{"n_layer": 12, "d_model": 768, "norm": "layernorm", "norm_eps": 1e-06, "positions": "learned", "attn_scale": 0.125, "tie_embeddings": true, "parallel_block": false, "init": "normal", "init_std_o": 0.00305, "optimizer": "muon_variant", "warmup_steps": 200, "final_lr_fraction": 0.0, "train_tokens": 729800000}
Each number is 50 + 15 x the weight over its row's rms, rounded and kept within 0 to 99. Layers, rows and columns count from 0. The size before them is the row's rms in percent of the matrix's.

# k: layer 7 attention key, 768x768, rms 0.0346, rows 269-282, columns 512-767
# q: layer 7 attention query, 768x768, rms 0.0351, rows 270-282, columns 512-767
k269 096:59 35 52 55 54 60 66 69 63 40 15 40 54 20 54 76 30 59 26 65 84 49 49 48 63 40 58 63 43 47 45 61 70 25 62 42 64 70 63 70 25 73 64 45 63 64 55 65 38 70 34 41 55 71 54 56 74 61 39 67 05 32 54 69 52 40 64 69 48 37 32 33 53 44 64 10 54 29 51 53 52 56 51 46 57 46 63 38 16 27 38 42 15 34 58 70 79 37 33 52 49 45 57 57 79 67 44 51 31 56 51 51 35 47 67 83 73 64 46 34 73 57 67 59 63 28 67 45 46 59 53 53 36 79 36 55 67 49 68 64 44 32 50 53 34 56 52 39 78 22 66 28 60 59 47 34 55 53 27 48 46 57 48 71 52 27 57 42 37 43 43 22 26 56 41 50 52 51 38 51 66 65 60 67 61 34 38 57 53 44 67 54 31 52 50 36 28 32 46 38 28 55 81 54 42 55 32 38 31 44 67 46 43 54 78 60 59 51 28 32 43 50 51 73 71 40 47 59 61 42 43 52 47 52 23 43 32 23 62 50 62 55 65 31 65 50 79 42 48 42 60 18 58 63 56 61
q270 099:70 31 29 64 39 76 58 44 50 46 53 27 40 58 53 54 38 70 48 58 50 39 34 33 43 63 39 58 49 69 63 65 33 50 41 56 65 38 52 47 45 49 61 11 58 68 59 52 22 58 41 60 35 83 77 69 51 43 58 53 24 67 66 46 51 32 42 39 59 50 48 73 44 58 40 57 61 15 67 48 68 45 19 48 53 49 62 51 64 57 75 50 39 45 63 29 50 29 46 52 46 50 57 67 26 41 58 71 46 69 51 62 78 99 36 58 39 51 59 31 57 49 25 36 69 45 43 59 58 30 46 53 39 47 31 33 57 60 42 37 55 50 56 55 30 54 73 46 59 42 44 66 66 69 37 51 44 69 73 29 34 92 48 76 28 50 60 47 46 53 56 14 53 52 29 56 40 42 56 52 50 53 26 31 49 45 41 53 68 40 66 61 73 56 42 62 53 34 28 43 27 51 48 60 68 31 33 37 49 34 45 52 60 50 53 37 17 42 36 54 36 44 43 55 65 17 58 38 51 47 56 50 64 45 55 53 41 61 50 41 77 32 25 75 50 51 70 50 61 07 70 84 52 46 58 70
k270 097:40 21 46 55 28 60 46 52 64 31 56 43 43 73 57 62 42 36 71 34 86 26 60 48 31 31 55 43 84 62 21 45 39 62 59 48 56 52 44 43 33 42 67 57 45 67 43 71 34 61 10 44 48 56 46 69 72 57 47 48 64 66 53 49 37 80 63 39 43 46 50 39 46 56 34 36 58 43 47 70 61 36 67 82 49 30 48 60 77 55 82 64 39 36 61 70 36 21 49 42 28 27 60 43 38 40 56 49 50 41 58 60 54 52 49 46 78 73 55 56 65 39 42 85 36 12 41 64 49 36 58 72 50 37 46 61 23 46 56 33 41 56 37 49 43 51 64 53 64 36 49 86 57 51 75 65 55 30 47 46 29 41 55 75 22 56 48 63 57 65 73 22 39 59 55 56 39 53 44 56 28 52 30 26 31 42 52 48 60 57 61 41 51 44 72 35 37 34 31 41 59 58 60 64 67 68 56 55 45 37 49 68 33 60 49 43 28 29 47 55 54 31 62 43 72 32 47 55 70 63 47 55 63 46 64 58 50 62 30 47 64 67 56 27 60 42 68 60 46 48 58 68 35 58 42 40
q271 101:45 41 64 71 47 49 33 29 36 41 48 37 74 73 39 69 48 26 58 62 71 55 61 48 43 88 35 57 46 53 34 67 64 44 55 38 32 34 74 48 48 80 64 50 57 58 72 45 49 55 56 53 69 46 51 60 55 27 14 35 42 41 65 56 60 21 70 59 43 34 54 47 58 33 49 23 45 38 51 49 30 71 28 35 48 43 61 46 49 55 48 62 85 44 42 42 42 59 21 31 40 62 65 63 57 66 68 44 56 46 42 28 54 40 69 40 29 47 56 51 37 65 48 78 68 50 41 81 52 77 43 35 65 63 64 38 67 39 43 56 12 65 58 57 56 76 50 53 66 50 63 64 39 45 52 59 37 48 41 17 38 44 46 64 55 62 25 51 20 48 49 38 38 42 48 38 67 52 50 55 35 20 49 62 38 61 41 35 48 54 40 56 36 31 36 46 38 59 45 34 66 58 62 48 42 54 43 46 56 47 43 28 39 52 43 63 28 50 53 44 43 62 40 39 49 68 46 63 51 59 47 59 29 54 77 39 48 41 56 60 71 33 53 96 48 59 54 38 51 73 74 44 40 74 33 38
k271 102:51 73 28 30 37 69 85 53 31 66 47 58 44 67 60 39 51 67 31 53 46 59 81 49 71 89 59 44 44 31 34 82 63 59 57 51 35 53 40 49 59 62 48 38 37 30 64 66 46 73 74 29 42 13 53 42 60 45 56 57 42 29 86 58 58 60 69 55 62 61 52 45 76 54 46 51 46 56 70 28 46 60 43 75 40 31 31 46 74 45 78 46 58 43 41 30 58 54 54 45 38 77 57 59 71 43 59 45 58 46 66 56 46 48 41 60 43 59 41 48 55 72 53 53 55 55 19 78 56 63 37 39 44 29 47 67 42 34 47 10 44 69 45 48 54 27 44 12 59 69 44 71 54 76 43 57 54 57 35 37 66 66 34 54 45 65 28 61 51 72 87 42 56 66 39 61 45 49 47 60 12 42 57 60 49 54 42 65 58 38 45 57 29 68 18 29 49 60 59 40 56 59 61 56 48 81 58 54 25 48 35 28 45 58 36 32 33 58 53 23 26 53 70 49 42 28 39 27 54 56 73 59 45 72 34 14 50 58 67 83 43 56 51 57 58 38 47 54 47 72 70 30 28 59 50 62
q272 097:25 58 46 40 51 83 70 62 69 50 59 67 44 47 31 47 27 49 68 69 66 67 29 59 60 44 63 33 34 23 49 63 71 28 44 55 32 39 27 18 38 27 57 49 40 65 40 28 34 51 46 60 44 88 74 86 57 40 86 37 48 50 58 55 67 47 29 72 49 46 21 84 61 38 45 36 48 39 78 49 39 67 23 73 42 58 70 62 52 27 25 61 61 44 37 38 59 54 34 47 53 28 39 49 45 76 45 31 48 48 24 59 53 32 44 63 44 48 63 40 50 43 58 44 30 53 48 49 44 58 65 53 49 47 33 38 39 43 36 35 25 72 33 67 55 51 29 74 19 49 50 39 67 49 59 67 56 48 16 60 50 68 51 62 60 59 44 71 59 45 36 50 64 57 20 54 36 33 78 47 80 53 24 65 43 46 63 56 35 45 58 44 51 67 52 31 49 53 41 49 46 17 54 38 46 29 49 53 53 15 73 30 67 63 48 35 63 63 64 44 40 29 65 72 48 64 32 50 71 47 53 30 68 54 53 53 40 26 29 81 22 36 19 34 49 31 61 71 47 32 61 49 26 38 63 52
k272 096:56 37 52 10 58 78 55 48 38 56 56 61 50 44 31 39 56 57 56 45 46 46 51 63 29 64 63 40 29 32 60 62 52 58 34 51 69 32 53 34 32 34 66 36 67 60 47 41 59 51 47 62 32 65 39 71 47 30 52 67 60 50 41 48 77 28 32 46 25 45 44 58 39 72 56 44 47 44 77 25 51 62 43 76 68 24 64 40 43 80 34 47 38 51 80 58 48 42 43 17 48 40 64 36 13 58 33 88 45 51 48 18 76 44 41 47 38 84 36 61 51 43 32 67 35 42 53 64 42 67 67 66 56 52 50 35 78 54 49 33 44 48 43 54 65 45 59 45 41 39 40 71 52 27 50 50 46 39 61 57 33 44 49 53 29 15 53 47 59 53 56 38 18 49 63 47 44 49 77 42 84 39 53 43 56 33 58 54 64 42 32 71 54 61 33 50 33 35 48 40 21 48 60 66 42 62 49 61 50 43 69 59 55 68 20 99 44 54 40 74 60 41 56 61 88 35 46 69 45 61 59 63 79 44 53 66 43 68 22 55 70 64 00 27 69 37 46 58 38 48 58 56 52 49 62 57
q273 097:32 47 63 30 76 34 90 33 49 40 54 86 47 55 24 67 35 42 62 87 55 77 69 57 23 32 51 47 48 37 97 57 49 75 53 66 56 46 25 39 61 68 70 33 45 61 40 53 46 39 39 31 40 38 54 37 44 15 49 32 43 69 76 19 79 32 62 78 29 32 62 36 52 67 37 40 43 34 56 51 47 82 61 63 35 38 58 53 65 43 58 64 64 48 34 35 54 59 34 31 62 42 68 82 45 66 57 59 47 86 40 64 23 67 41 37 33 74 61 44 60 75 35 49 39 54 59 65 46 41 58 68 32 59 30 48 55 79 45 36 65 53 59 51 53 42 55 50 65 67 49 67 67 54 48 46 70 41 36 38 40 52 50 43 51 17 31 47 87 74 50 58 51 77 50 55 28 46 41 71 49 43 21 64 55 59 60 50 57 31 71 66 49 76 54 71 47 54 52 57 51 37 36 71 66 36 47 30 64 58 56 40 24 43 54 64 60 30 55 67 61 34 54 29 86 19 31 58 58 46 57 66 46 58 50 37 14 35 68 91 36 46 37 69 58 59 39 80 58 54 64 54 58 48 49 75
k273 100:64 50 60 23 45 44 56 41 38 66 28 34 90 56 45 39 64 32 52 67 53 51 46 62 48 37 66 24 47 42 59 26 43 55 72 49 30 48 66 58 52 64 59 68 31 77 50 52 43 52 79 43 40 44 57 51 53 37 18 26 46 45 50 50 60 31 30 46 37 26 42 29 49 41 62 72 36 54 61 54 54 50 40 38 30 49 47 46 36 68 43 55 55 54 56 47 63 53 44 77 46 63 59 57 33 73 51 35 58 78 42 42 43 42 33 59 48 74 46 38 59 52 47 35 49 58 48 47 62 42 44 44 43 40 09 60 53 61 60 40 22 65 44 44 58 62 30 69 25 14 42 63 37 26 54 66 37 35 45 41 51 52 36 55 71 64 40 56 91 50 57 58 19 66 63 46 37 72 68 47 54 57 31 49 58 41 48 45 38 45 81 72 60 71 60 64 28 30 54 88 58 53 55 54 64 57 45 33 31 66 62 41 49 65 51 50 68 42 68 55 37 48 11 43 47 65 61 80 81 45 42 31 23 25 31 43 53 35 81 59 94 23 38 36 45 49 21 45 80 24 63 72 42 41 29 21
q274 098:34 62 71 57 39 42 31 21 50 48 27 68 48 58 42 46 27 68 49 35 50 70 39 58 43 26 22 37 61 66 29 53 54 49 36 59 47 45 81 79 49 38 48 48 60 37 30 56 28 62 69 38 38 47 55 65 35 47 37 18 59 78 37 48 40 70 55 38 53 47 59 56 57 38 45 58 64 28 45 54 56 82 41 40 35 25 30 41 63 10 66 87 37 35 49 64 62 50 58 41 16 43 45 54 62 36 50 44 49 63 44 69 89 56 31 45 59 44 76 52 47 37 50 73 38 63 54 39 26 28 47 51 33 58 63 35 46 51 37 54 61 71 53 36 29 59 70 68 39 65 53 84 49 40 81 60 52 42 13 48 53 60 53 61 53 71 29 20 38 47 65 53 62 54 50 49 33 46 66 49 34 62 45 76 65 60 74 57 53 40 58 53 49 70 49 43 76 16 52 38 61 32 70 30 52 53 55 28 42 34 45 63 29 53 41 58 43 66 54 46 26 29 72 61 44 29 66 58 67 42 44 64 64 76 50 80 77 57 52 54 39 35 68 46 87 68 29 58 40 25 82 60 34 58 52 49
k274 100:40 46 61 58 53 42 33 63 69 18 39 71 44 35 39 51 19 67 55 42 50 54 69 61 30 35 28 54 55 15 38 56 53 79 27 49 50 28 51 36 29 39 41 60 52 83 47 68 40 62 76 39 56 35 56 59 43 37 45 41 34 39 32 45 47 37 48 83 59 27 35 58 54 64 42 51 60 38 43 26 44 78 51 49 48 39 41 40 52 49 67 52 14 28 53 42 46 59 57 43 30 29 68 58 59 44 41 26 63 68 74 67 36 49 29 49 72 38 87 63 47 54 62 62 88 70 63 53 42 68 37 58 40 42 66 42 75 79 48 46 78 43 52 56 43 52 58 59 47 42 44 29 50 43 39 51 65 48 44 38 53 36 75 52 59 78 28 22 53 55 63 77 45 48 61 50 44 53 35 48 42 57 50 39 60 54 59 69 45 54 27 51 61 77 54 51 63 62 41 45 70 45 49 43 45 47 50 72 41 55 68 23 36 77 30 51 50 49 55 66 63 33 63 50 35 65 57 28 36 46 41 46 85 43 57 60 60 51 64 50 45 34 45 44 61 22 59 44 66 40 57 36 34 86 54 51
q275 094:67 50 27 49 57 53 29 40 57 67 61 57 50 67 36 44 31 57 55 38 50 28 48 49 55 29 68 31 51 62 69 45 50 00 54 56 45 59 48 37 63 77 74 14 42 29 43 49 46 42 50 39 54 62 78 42 39 54 47 30 40 73 89 39 11 55 38 52 42 50 47 42 65 51 45 30 60 39 35 41 13 74 53 61 41 52 54 45 49 57 61 89 53 48 62 72 56 39 49 78 57 56 37 50 52 62 84 76 46 80 25 30 34 36 18 73 55 31 53 99 58 46 43 52 36 36 38 50 47 39 24 51 34 27 52 41 45 55 48 57 31 38 45 65 39 48 41 71 48 48 57 74 49 62 57 62 27 55 56 45 48 61 48 45 62 46 53 47 23 18 52 57 49 50 28 44 43 45 54 34 53 43 53 56 46 47 78 55 62 53 42 38 48 65 75 59 42 44 31 43 41 61 31 73 69 30 62 82 41 70 70 62 44 39 36 59 53 41 59 54 80 61 42 06 43 49 55 38 36 35 54 30 69 34 53 68 70 52 37 38 41 54 62 43 36 50 28 46 20 29 56 59 18 53 54 78
k275 098:43 56 48 65 45 74 74 75 41 56 25 48 57 71 29 32 44 67 32 11 58 48 55 59 30 34 61 50 35 54 50 76 78 13 50 50 29 48 57 53 63 60 54 42 28 35 67 48 45 73 22 32 94 59 66 43 33 73 70 39 52 42 59 61 12 54 56 56 51 42 31 40 68 60 45 58 48 32 41 25 61 47 57 44 71 52 34 22 59 68 62 57 42 45 47 61 32 55 81 59 82 35 52 39 55 47 80 51 46 35 70 72 65 52 43 51 59 42 25 82 49 23 49 27 75 20 27 25 56 31 45 64 66 36 43 42 57 46 71 41 30 33 50 34 36 60 61 57 34 76 50 77 47 39 28 36 62 58 61 44 30 71 38 51 76 58 51 33 08 44 59 63 42 32 52 74 57 43 35 32 74 20 39 72 25 55 64 45 42 36 34 58 62 48 63 44 55 56 38 54 71 39 51 51 40 51 67 66 76 36 79 30 76 53 50 69 69 34 46 37 61 10 31 78 47 23 50 31 36 46 32 65 44 31 71 63 54 36 42 48 55 34 59 48 59 43 30 59 42 42 67 49 51 49 59 55
q276 099:38 71 65 62 46 66 41 46 40 66 74 53 58 42 84 45 40 41 85 37 35 38 63 53 51 43 51 56 41 57 61 35 07 45 32 60 45 31 57 54 51 40 40 68 57 49 41 77 50 65 33 35 70 38 48 61 37 72 26 47 51 67 37 62 26 54 28 89 49 69 66 69 46 25 39 80 60 33 27 50 33 58 40 90 54 48 49 58 42 48 30 47 59 51 52 61 44 75 26 33 53 41 42 67 56 52 17 54 66 54 36 60 54 26 55 58 33 32 35 62 71 56 40 64 61 59 42 47 75 48 31 49 52 45 51 55 49 64 63 46 34 64 81 24 58 57 68 60 39 80 55 62 45 57 38 66 26 46 36 58 38 36 66 59 36 56 38 48 49 41 41 57 57 51 59 48 53 36 57 57 57 46 53 55 50 39 45 31 61 65 24 59 40 32 40 56 64 61 49 45 54 73 54 60 50 51 50 49 34 70 29 49 46 51 13 42 40 56 41 44 71 49 68 77 57 22 21 49 43 48 54 59 45 37 32 55 55 38 58 59 51 36 54 49 59 65 46 31 39 81 49 68 29 33 51 57
k276 100:42 73 31 40 44 63 45 47 77 72 43 62 74 56 56 08 47 50 69 46 65 54 61 50 66 53 58 46 58 43 49 42 47 43 52 37 43 23 31 64 46 15 40 64 51 52 40 51 45 52 72 46 62 43 62 61 55 51 49 37 49 54 40 49 43 52 60 53 69 26 62 53 45 45 54 38 31 33 30 27 18 60 66 84 46 61 40 37 28 47 68 62 57 46 70 66 47 66 54 34 38 49 39 92 58 75 52 42 58 61 37 39 54 34 82 42 25 47 42 30 31 38 64 55 42 12 35 40 75 52 32 43 58 56 70 35 68 61 75 51 44 55 61 48 62 76 55 45 39 74 28 49 71 39 53 50 73 53 41 49 21 34 66 32 59 49 31 49 29 58 57 43 99 50 38 75 40 20 56 68 34 53 67 40 64 54 43 47 71 46 32 46 68 44 13 51 54 44 62 54 63 58 65 61 37 56 44 37 72 49 21 61 54 58 53 34 44 49 73 81 34 45 43 42 36 37 12 59 77 50 81 23 39 46 28 30 47 64 52 56 68 29 54 55 64 40 50 37 70 79 36 76 52 39 44 67
q277 104:38 42 52 24 50 54 39 42 75 21 28 74 62 53 54 41 67 46 52 21 24 39 33 71 58 42 52 33 64 21 14 67 45 57 30 72 37 77 41 83 56 64 40 90 32 18 45 47 45 54 64 14 40 37 37 66 18 59 53 56 31 40 41 57 38 73 39 25 46 31 53 87 51 68 37 60 25 66 44 44 39 42 43 60 71 63 56 70 55 41 52 53 34 56 46 51 60 53 27 36 56 68 33 41 15 25 76 26 38 55 67 56 63 66 79 38 51 54 17 60 47 52 42 72 40 47 32 43 60 46 47 71 30 55 57 64 55 93 45 52 48 41 42 35 49 66 48 63 58 51 38 52 68 16 42 47 25 47 34 37 41 72 34 72 65 40 53 61 66 63 55 67 53 47 54 53 55 25 40 53 37 66 39 25 74 35 67 49 59 57 38 33 65 57 78 49 68 32 80 40 78 52 49 49 59 41 73 20 59 55 71 63 41 56 43 29 44 49 23 69 79 79 66 51 72 32 18 69 54 51 50 78 41 47 68 36 58 47 34 59 63 33 40 67 34 59 40 62 41 52 59 55 41 53 41 81
k277 097:53 36 41 38 69 61 71 27 57 68 35 85 60 69 85 48 69 57 38 40 42 38 42 26 63 46 31 36 44 37 42 57 35 64 31 57 34 96 39 20 47 36 27 67 65 46 51 34 46 54 64 44 69 36 36 84 37 23 42 38 47 30 44 26 56 56 40 43 49 35 63 38 68 44 70 56 61 43 18 54 49 56 53 59 50 43 53 89 44 66 43 63 55 35 44 39 63 49 48 57 65 30 42 50 66 55 52 60 39 67 49 58 58 56 68 37 41 52 42 56 45 51 78 65 46 51 53 71 63 42 39 70 41 82 38 20 57 58 61 69 64 52 29 35 42 32 50 32 71 57 58 69 68 45 54 38 56 75 45 69 70 50 56 59 43 42 85 48 67 39 33 68 56 51 71 55 76 54 29 34 55 57 51 21 44 35 50 91 37 58 66 55 46 58 45 49 53 39 74 46 63 43 60 57 63 48 56 75 22 64 37 36 80 64 46 38 36 49 29 56 71 78 33 70 68 33 54 45 51 44 61 54 36 30 71 25 48 60 70 77 43 50 42 64 19 54 40 62 41 37 43 53 49 67 38 65
q278 094:67 53 36 31 54 84 34 63 58 37 66 47 50 47 52 39 58 49 24 46 46 41 35 36 52 92 45 51 18 35 33 57 69 52 34 38 35 31 72 54 54 40 33 40 43 38 37 24 25 70 00 30 33 33 60 31 39 53 56 54 86 56 34 32 51 38 60 67 68 60 52 37 53 45 57 40 19 58 41 56 66 57 47 49 49 92 67 40 61 57 72 47 57 57 43 52 34 65 67 46 52 78 44 37 35 29 51 65 57 67 57 45 78 50 19 44 51 58 53 32 42 55 52 29 63 29 35 62 55 56 36 39 62 46 62 30 33 44 47 80 39 60 45 27 70 40 36 34 67 43 30 41 29 57 57 46 56 22 28 52 87 48 42 60 62 48 72 77 51 35 19 66 66 42 19 51 56 43 63 28 57 39 28 32 71 38 36 63 69 53 55 24 26 49 47 27 82 62 83 60 67 53 43 70 59 45 27 36 68 62 29 51 38 53 41 69 59 65 49 56 45 36 58 51 71 62 62 34 63 46 57 65 32 81 81 58 70 59 57 75 52 38 61 51 49 67 47 36 82 45 50 40 70 59 49 44
k278 098:50 66 55 51 54 47 38 58 41 39 60 38 29 59 57 30 59 41 52 39 50 50 57 19 47 48 76 55 28 32 48 30 77 53 17 71 47 49 78 49 31 50 39 62 69 46 56 18 57 48 42 40 45 74 62 23 36 24 39 75 73 35 33 33 60 61 76 64 39 78 25 31 21 30 57 40 35 46 25 34 21 67 48 67 37 53 52 51 42 29 79 52 51 68 75 62 34 48 34 56 41 70 62 68 64 29 47 10 46 54 50 38 52 36 55 34 43 59 52 78 39 59 63 41 54 69 40 51 57 63 35 20 64 65 39 36 36 54 27 66 40 68 57 64 49 65 34 24 47 59 58 64 34 52 72 58 47 60 26 45 66 17 53 28 39 53 62 42 49 73 17 49 89 73 47 44 24 37 23 27 53 49 36 41 66 32 61 58 41 58 26 51 53 38 34 43 32 60 79 63 75 20 31 70 56 25 34 37 77 77 45 41 54 36 61 83 60 69 45 71 46 39 60 51 72 23 52 62 37 60 51 37 81 38 68 64 41 55 54 22 43 61 59 57 49 43 62 82 28 40 46 44 46 38 75 67
q279 099:52 47 57 86 66 52 33 40 41 24 48 69 51 52 58 60 48 73 64 57 27 52 43 62 52 19 41 69 53 48 25 46 41 52 45 48 30 29 49 84 57 41 44 45 57 58 56 75 45 39 51 52 36 37 27 44 44 55 40 51 38 68 37 51 42 53 54 21 42 46 72 77 36 43 68 49 56 36 34 51 55 50 59 63 61 43 47 32 55 44 42 52 57 53 65 22 61 41 46 40 76 69 40 63 65 50 50 39 68 49 53 36 58 37 60 64 74 55 60 41 22 50 56 52 44 53 40 55 84 42 55 70 27 57 56 43 43 20 37 50 61 58 41 74 54 59 33 45 22 63 42 73 59 33 37 51 51 29 65 48 44 52 37 65 55 42 54 64 43 61 47 42 37 59 49 35 46 37 50 21 36 68 47 40 68 56 40 73 45 50 71 72 52 26 70 63 17 61 57 27 41 60 33 43 38 67 46 26 47 42 35 49 55 63 44 19 56 41 72 52 39 32 37 72 27 46 72 65 51 27 43 55 42 64 42 20 57 63 23 55 40 58 46 30 42 59 48 33 34 72 35 63 38 33 54 51
k279 098:70 38 32 31 56 25 46 55 31 09 60 24 64 52 66 55 36 57 65 63 40 60 54 44 54 56 75 62 39 41 13 44 08 57 71 63 57 37 35 23 51 39 26 39 55 61 64 62 39 48 73 29 33 22 37 54 34 41 59 58 58 41 46 49 60 27 64 62 53 60 44 68 29 45 57 67 32 53 47 53 57 70 80 44 76 38 25 46 49 50 59 44 59 49 62 43 77 27 42 15 49 65 32 41 43 65 51 30 31 77 09 51 41 31 29 31 57 41 35 39 39 48 43 50 76 47 36 32 73 46 48 63 41 47 64 61 27 59 48 36 88 55 60 53 63 44 54 44 44 45 51 42 74 34 60 40 69 49 53 34 50 71 49 42 56 39 27 76 42 61 46 66 55 36 61 46 38 44 61 62 75 64 48 73 39 38 49 33 45 23 46 57 43 54 70 48 56 67 55 25 53 42 45 92 52 89 41 42 37 34 65 56 55 79 43 41 64 32 64 47 54 42 41 34 52 35 64 50 69 45 26 50 47 69 44 29 59 64 55 38 49 21 45 22 52 52 60 49 53 73 45 78 48 53 37 52
q280 095:36 50 41 38 78 44 25 47 29 43 36 37 46 47 55 48 70 52 59 61 47 58 52 48 69 64 35 54 72 40 63 42 39 45 50 47 58 43 43 62 46 45 37 32 57 34 28 50 54 30 40 53 29 37 63 58 49 59 52 53 50 53 62 45 60 32 59 47 58 51 18 83 67 25 62 76 26 33 27 11 79 59 47 50 48 46 65 39 31 52 25 65 36 43 63 30 68 45 65 31 29 31 74 48 57 62 44 33 52 53 43 49 65 76 64 62 47 53 77 46 40 66 53 57 30 75 26 67 49 37 68 44 49 47 71 51 46 55 47 36 14 27 25 46 46 60 42 44 38 53 61 39 35 71 39 49 76 50 56 46 71 55 46 39 48 52 64 40 49 20 40 45 43 67 35 38 28 54 68 60 18 38 63 49 37 63 67 19 52 46 61 51 55 43 41 44 47 34 40 75 57 23 34 52 36 19 53 54 27 38 33 70 56 27 37 42 41 55 76 67 56 65 56 60 54 42 25 40 62 48 47 44 58 71 43 60 78 57 40 66 43 70 44 35 64 71 60 23 58 48 50 60 46 69 45 70
k280 099:55 54 01 61 67 30 31 38 39 47 45 47 37 34 49 40 40 57 43 58 49 43 28 53 86 69 45 57 54 50 48 33 48 25 64 65 54 46 77 54 61 48 43 36 50 42 68 29 55 54 53 39 72 31 78 74 33 47 46 51 71 23 86 51 52 21 44 48 37 48 57 23 51 67 55 39 54 66 36 23 50 27 44 43 44 25 31 41 31 39 47 38 50 44 55 30 47 50 41 33 47 35 63 42 37 27 52 35 50 51 60 49 52 62 60 52 22 83 55 47 65 58 60 66 41 66 34 63 39 45 31 19 47 63 37 65 37 33 65 33 76 06 53 44 74 47 65 32 65 44 45 56 58 31 55 54 70 50 47 54 31 66 58 55 70 28 16 53 63 62 55 45 44 52 54 44 30 51 50 49 24 26 54 55 53 34 37 36 75 62 52 49 55 33 48 41 59 35 67 64 40 68 54 75 41 58 50 24 36 56 34 60 61 62 57 32 43 67 51 52 47 45 49 30 50 14 54 33 31 46 32 44 72 71 17 35 38 52 49 35 84 66 79 69 40 44 39 37 61 42 63 33 38 42 47 45
q281 098:45 52 85 38 41 75 43 43 54 35 55 56 54 47 56 28 48 38 36 41 55 55 57 43 34 44 39 52 66 39 41 63 37 58 62 30 41 57 59 36 31 49 72 53 46 45 57 74 52 76 48 67 60 63 55 51 48 35 49 49 56 58 55 33 49 66 50 57 30 41 37 35 43 66 54 55 56 64 42 81 61 42 61 59 38 54 43 47 57 48 62 49 69 56 34 45 41 70 24 53 60 20 28 45 48 60 49 54 68 40 35 66 71 56 67 34 82 68 50 67 60 50 23 51 48 56 71 59 64 54 74 46 31 72 32 57 65 78 52 06 30 55 61 64 39 25 67 19 42 22 54 55 39 52 63 35 61 73 55 59 38 07 54 58 24 59 56 54 66 45 45 39 67 42 57 29 53 35 45 47 47 57 34 54 46 38 26 66 32 72 52 50 54 37 76 49 59 22 43 57 64 69 27 52 63 48 62 55 39 48 58 41 38 68 25 60 32 53 42 54 57 44 68 61 78 57 60 52 27 45 70 55 35 49 44 79 81 34 72 65 31 57 46 36 52 57 87 65 37 55 53 37 37 48 31 18
k281 102:39 63 54 24 20 58 33 57 67 34 35 71 52 54 59 43 56 72 64 61 39 36 44 58 50 41 48 43 71 31 57 38 65 72 46 28 32 67 80 39 69 33 79 31 34 62 76 52 70 53 60 69 46 49 42 67 56 58 44 45 54 20 51 48 60 58 33 60 73 63 59 51 17 62 52 56 53 36 52 42 63 48 55 56 33 66 33 72 32 74 27 43 45 53 55 56 62 18 44 67 59 52 78 59 49 47 38 54 63 41 59 51 63 44 37 33 51 46 12 27 58 37 40 48 54 40 44 51 35 72 59 42 46 50 52 23 60 84 34 20 73 54 64 43 32 56 62 25 47 51 55 46 48 52 58 34 58 48 53 23 29 45 61 79 56 45 69 42 70 46 59 36 68 29 47 30 20 64 80 42 68 33 26 67 60 68 36 82 50 79 55 37 71 49 42 66 51 09 33 48 46 68 50 52 48 36 55 22 44 41 58 51 43 40 57 43 76 45 49 59 31 54 67 51 59 64 50 48 25 34 47 55 35 42 32 55 60 32 72 42 35 45 71 57 66 43 37 68 23 45 61 45 76 52 68 05
q282 096:36 34 50 54 47 40 56 30 52 55 54 33 25 53 34 57 51 26 53 54 32 54 18 47 44 45 78 14 56 57 44 50 42 34 42 26 78 49 63 41 41 65 75 54 49 33 20 30 41 60 57 69 38 71 31 43 40 67 65 39 70 56 49 33 57 45 29 59 46 24 30 25 65 16 46 65 27 54 70 56 52 52 33 55 55 38 54 30 56 23 69 67 67 31 36 38 49 63 40 57 64 60 38 19 52 65 43 49 51 66 55 35 47 53 47 50 49 77 66 74 61 45 41 40 57 20 68 57 45 51 66 49 47 35 40 70 25 77 50 48 33 29 50 49 54 30 15 44 53 31 51 48 40 06 59 59 36 55 36 61 70 43 63 45 59 79 47 69 81 38 57 49 38 50 36 49 66 39 43 50 56 51 66 77 67 40 56 43 43 55 20 37 19 57 69 52 65 63 46 70 64 44 44 40 50 49 70 74 43 77 67 41 50 44 61 33 51 56 65 42 31 61 39 42 64 44 48 55 76 48 83 30 69 76 39 78 48 26 27 87 63 89 37 50 49 28 61 67 54 52 56 56 74 45 50 39
k282 100:42 32 80 61 36 56 56 45 40 69 68 48 64 43 28 56 44 70 59 53 26 59 41 60 42 35 83 19 55 45 48 57 44 56 85 71 52 45 57 63 46 31 46 55 40 68 61 39 53 33 57 60 63 65 26 67 57 33 63 31 61 55 54 31 16 36 39 74 60 41 34 53 44 43 62 49 24 56 56 21 55 49 37 54 36 56 34 33 40 43 42 46 54 39 60 39 48 25 71 69 83 56 67 30 44 62 32 51 56 59 19 45 58 56 53 57 67 57 38 45 45 38 55 21 39 22 43 50 38 77 53 46 20 45 53 63 70 44 47 54 69 57 50 46 29 30 32 37 48 31 63 51 44 16 56 45 56 40 40 48 43 41 41 47 56 52 49 64 47 49 39 29 47 74 57 46 57 76 51 47 71 25 40 32 60 57 24 73 83 57 40 44 33 60 58 62 64 56 58 42 60 63 52 49 46 66 66 21 32 59 50 50 43 48 31 52 75 55 55 62 45 58 70 65 61 22 41 50 43 42 64 26 77 49 58 69 61 36 38 46 68 53 38 85 36 43 46 64 35 44 34 42 76 49 59 52